Weights of a small transformer language model.
Architecture: RMSNorm before each block, rotary positions.
Each number is 128 + 32 x the weight over its row's rms, rounded and kept within 0 to 255. Layers, rows and columns count from 0. The size above them is the row's rms in percent of the matrix's.

# layer 9 attention query, 128x128, rms 0.211, rows 109-127, columns 0-127
size [ 79  97 121  92 104  95 109 136 109 118 143 111 111 108 133 138 126 121 103]
[[159 192 121  71 146 102 157  90  81 166 127 212 145 139 147 104 144 116 152 165  73 109 162 203 168 115 113 135  75 109 115 133 167 114 134  65 116 129 156 115 169 114  45 135 175  86 103 119 126  84 140 119  74  65 162  89 157 120 144 140 117 119  97 147  89 113 109 143 156 114 168 176 130 161 121 141 104 155 162  83  69 113  79 145 157 126  66 113 149  98 147  75 132  55 121 119 152  79 149 131 204 115 130 141 116 128 138 141  92 137 117 101 149 114 146 146 169 147 110 151 154 117 118 152  84 115 111 133]
 [104 169 119 127 152 157 115 134 129 121 141  31 155 131  93 105 128 137  83 110 144 146 175 123  83 123  94 166 159 142 182 108 124  95  85 162 188 168 141 133 114 135 174 136 126 163 140 129 190 167  88 186 109 149 128 159 124 104 174  48 179 119 142 111 155 143 134 124 115 139 131 151 125 110 117 132  83 175 207 140 172  84 183 142 192 176 175 140 147 119 103 156 157 179 138 141 101 111 141 139 154 147 110 121 190 154  70 179 139 127 107 135  66 139  69 172 100 117 118 101 158 123 128 141 161 129  88 128]
 [145 129 118 142 144 157 111  86 169 144 121  53 125  48  77 142 185 202 111 125  97 134 131 160 162 102  89 111 115  64 164  59 134 128 156  61 149 131 106 113  88 131 156 143 158 154 165 138 118 149 131 120 103 117 113 169 134 157 131 142 126  89 140 164 166 103 120 176 136 135 161 106 142 120 152 148 166 159 110 139 101 132  59 115  73 184 167 129 134 130 100 178  81 106 110 152 144 145 202  91 126 201  91 107 104 146 111 124 144  80 128 163 150  77 179 138 154 150 117 114 176 114  72 143 124 150 177 117]
 [108  98 148 122  71 115  87 151 137 149 164  86 165 168 157  81 151 101 158 131 125  91 162 125 101  97 159 139 163  75 120 114 163 194  96 141 116  86 117 100 112  78 138 115 145  99  54 201 106 124 138 112 133 183  59 100 106 130 129 120 149 116  86 133  80 114 117 127  75 119 126 164 138  85 117 109 110 133 108 195 162 160  89 178  77 121  91 137 159 170  86  79 117 182 113  86 116  91  80 145 119 102  96 130 117 158 132 168 194 126 173 171 123  91 105  86  96 112 103  92 128 133 132 158 127 183 102 116]
 [145 109 129 105  93 123 167 136 183 125  96 112 136 144 137 108 146 120  89 178 154 178 176 101 196 127 139 177 115 127  71 110 107 150 102  70 201 135 131 146 114 140 111  69 102 167 177 136  79 109 146 157 112 115 135 132 148 106 145 164 148 144 139 166 105 138 170  91 119 149 115 112  94 135 119 139 175 136  94 166 104 111 163  98 109 119 190 136 179 135 133 162 156  90 103 118 104 158 140 112 104  96 144 120  88 131 138 111  75 124  98 108  91 171  95  98 145 124 110 156  76  62  90  58  78 104 191  28]
 [164 167  80  89  89 188 144  63 114 153 143 114 139  89 184 158 140  84 114 164 117 183 120 149 145 190 117  93 109 107 155 160 137  90 169 107 140  90 135 134  98 103 186 153 113 165 160 125 123 149  55 102 127  72 122 139 151 105 113 153 104  82 133 113 132 103 115 122 144 117 150 200  77 169 132 160  86  76 105 113 126  90 115 141  88  60 117 106 149 125 120 128  92  81 122 132 125 151 118 140  40 146 132 107 187 149 118 110 102 105 120 167 126  92 112 139 126 114 164 112 106 103 154 122 148 237 122 146]
 [129 151 146 101 123  84 145  86 128 178 161 129 142 105  71 174 119 159  75 137 126 122 106 154 154  66 136 149 170 116 169  14  73 145 110  76  78 112 120  96  95 153 127  92 143 112 114 136  72 130 122  96 119 170 134 186  96 102 160 154 118 106 171 114 104 131 160  64  71 120  99 130 153 105  66 202 132 130  96 163  60 101  97  88 102 180 158 116 172 105 152 147 123 100 116 171 117 137  90 143 114 149 177 150 103 121 112  95  97 105 123 152 156 137 132 123 133 103 126 143  76 121 127  77  95 109 137 142]
 [140 159 157 125  45 134  91 171 146 117  90  97 110 132 125 109 123 131 153 162 131 184 144 127 138 139 141 140  99 131 143 140 143 155 159 108 150 131 140 106 101 122 129  30 205 110  98 112  96  73 142 112 155  63  83 135 212 130 107 110 127 140  40 138 138 115 153 113 136 120 220 104 124 145 108 117  82 137 105 130 163 124 105 141  72 225 127 103 169 119  88 121 174 122 115 122 170 161 130 113 158 171 153 118 122 119 195 132 119 127 107 110 135  87  90 137 144 159 139  90 115  76 113 126 113 144 160  81]
 [133 155  94 102 118 146 119 134 155 108 102 140 137  54 142  58 115 107 106 142 150  92 136 152 153 144 144  93  65  97  88 178 102  92 105  92 155 124  59  81  58 132 124 121 129 132 108 134 150 116 149 158 160 113 103 132 179  68 124 106 160 149 128 131 153 170 118 255 152 166 150 129 114 154  82 151  70 169 157  87 139 131 100 118 117 117 132 119 130 131 158 111 149 168 163 185  91  89 196 101 195 171 141 121 138 107 139 145 131 129 120 166 117 142 134 173 111 133 151 139 154  88 176 173 128 162 138 149]
 [ 45 124 145 128 105 147 110 103 193 140 121  94 124 171 120 143 125 108  73  79 178  99 133 144 132 144  82 132 157 148 145 162 116  93  45 121 140 128  52 156  76 107  82  56  75  81 151 159 117 153 114 109 128  95 153 146 193 109 147 111 123 151 156 127  82 175 138 151 146 133 104 114 125 112 147 164  56 116  77  61 114 103 122 126 128 154  84 114 136 112 104 141 104  83 177  96 149 141  92 120 115 134  95  56 135 103 116 147 137 180 115 179 111 118 120 153 122 160 107 125 136 141  80 123  65 132 139  82]
 [136 167 114 140 167 149 105 135  58 125 127 124 122 105 143 144 157 138 200 102 125 104  72 157 149 206  77 102 157 178 141 121 119 190 159 141 130 123 101  98 178 147 189 153 164 153 141 107 178 220 138  80 169 127 131 102  99 157 112 137 142 172  95 115 172 162 179 155 148 115 135 162 177 135 156  83 113  34 145 124 150 109 165 136 136 114 112 174  99 141  67 136 103  89 127 178 118 167  90 140 152 145 116 140 110 141 141 131 117 136  79  87 170 116  73 140 126 181 125 124 145 150 128  87 144 141 154 118]
 [135  78 144 173 121 134 135  89  91 132 153  82 152 196 129 119  82 120 164 153 147 174 171  96  81 164 126  94 149 136 109 117 127 157 158 102 142  76 184  91 155 117 104 117 111 153 165 115 122 135 122 119 122  97 108 103 100 166 141 150 102 129 115 131 161 164 163 138 118 135 109 151  98  35 105  97 128 124 136 164 177 201 154 134 158 133 133 100 200 152 157 126 160  92 190 105 138 140 187 149 102 136 110 142 157  58 120 115  67 170 117 105 111 135 111 174 131 144 103 128  93 198 167 159  75  94 113  53]
 [133 132 117  90 107 156 110  87 179 164 115  46 123  65 135 137 150 125 125 166 156 127  78 138 114  80 152 180 110 148 132 121 131 108 158  84 140 152 120 206  94  83 181 115  67 118 142 155 128 145 131 135  86 102 123 139 155 114 157 168 153  48 145 159 126 111 136 146 147 156 144  87 147 101 158 117  99 139 111  93 174 193 144  96 128 101 102 133 134 153  94 147 164 118 100 201 163 125 115 109 102 103 197  93 164 117 171 137 184 118 100  77 171  90  80 119 118 181  89 113 148 106 115  77 113 130 168  83]
 [141 146 147  74 188  96 148 142  70 103 116 109 105 112  95  90 121 116 108 135 167 161 119 117 154  90 166  58 105 181 120 115 180 154  87  71 134  70 121 146 163 100 120 122 136 120 144 138 164  73 125 135 160 162 136 145 110 181 155 137  84 119 119 161 100 133 142  99 127 147 107 137 154 138 121  79 196 120  88 112 140 179 176 121 176 100 119 128  99 136  79 138 155 120 148  87  86  35  65 108 131 151 138 101 142 130 158 131 164 221 114  78 108 148 116  88 139 204 122  97 136 136 145 132 143 138  75 137]
 [145 106 138 142 138 111 115 123 105 166 136 160 174 215  68 135 168 124 134 106 118  78 103 111 134 131 134 127 116  75 131 144 134 196 151 114 133 115  82 105 188 108 151 160 150  86 150  67  95 165 157 137 124 135  84  79 191 154 147 140 126  89 132 129  76  95 162  48 118 105 100 155 143 121 157  79 121  91 170 152  55 111 139  78 130 167 132 159 138 145 190 133 135 140  61 165 116 188 125 160 157 132 178 130 140 115 133 112 117 138 154 164 151 128 139  95 131 157 140 101  58 162 170 135  82  74 144 137]
 [104 123 123  91 148 150 151 101 145  73 126 173 127 147 127 136 161 137  83 120  79  75 118 176 174 120  72 158 154 137 113  41 119 133 115 212  96 150  97  72 146 106 124 157 119 112 161 130 135 165 122 144 113 121 188 149  86 134 128 108 159 110 171 100 212 158 157 184 103  40  96 104  76 125  81 118 131  86 144 153 141 125 145 140 137  71 203 132  88 184 104  94 141 112 172 168 138 148  81 145  94 111 125 104 106 156 119 147 136 133 137 165 135 145 105 142 170 106 191 151 107 118 124 150 137 132 128 157]
 [124 137 137 127 121 139 129 149  91 138 135 118 167 119 129 104 130 124 143 116 146 154 156 176 159 200 156 144  90 109 145 106 166 116 164  71 158 164 116 129  49  59 128 106  88  93  92 189 126 113 146  97  84 130  57 114 159  63 115 134  78 124  86 169 146 124 152 153 103 105 184 110 111 178  87 189  94 159 118 115  85 154  88 117 129 144 128 115 104 170 110 129 196 163  68  95 148 132 150 144 171 178 105 105  55 122 188 103  93 118 120  90 149 144 127 134 140 122  98 106  81 149 124 105 148 102 150  66]
 [100 216 109 117 117 113 138 100  75  80 170 142 157 140 128 156  85  99 101 118 106 138 133 157  60 162  90 113 121 145 111  98 131 110 118 125 168 143 104 102 122 152 125 131 116 190 126  63 188 166 134  52 141 114 113  99  55 117 175 100 139  78 100 167 159 182 106 150 172  68 144 122 104 116 110 100 143 137 185 159 127 124 162 136  90 152 100 161 111 196 152 105 123 100 168 144 118  78  95  39 167 109 137  98 167  75  94  90 113 140 156 109 113 148 145 144 122 160 116 150 132 107 118 123 135 140 173 102]
 [136 125  90  91 166 113 145 100 208 131 143 151 128  71 155 142 155 146 161  72 140 153 138 165 121 154 151  92 147 160 182 193 143 140 172  89  98 162 145 118 107 176 188 141 116 122 137 120  93 101 123 181 113 166 139 148 151 164 119 191 139 128  77 164 131 181  86 145 153 121 129 129 123 138 100 137 153  99 146  87 202 149  98  84 118 134 132  81 127 101 125  54 146 149 130 140 169 111 110 117 180  91 111 111 106  90  99 218  75 100 122 128  98 112 138 134  61 122  85 161 143 108 136  96 103 151 177 166]]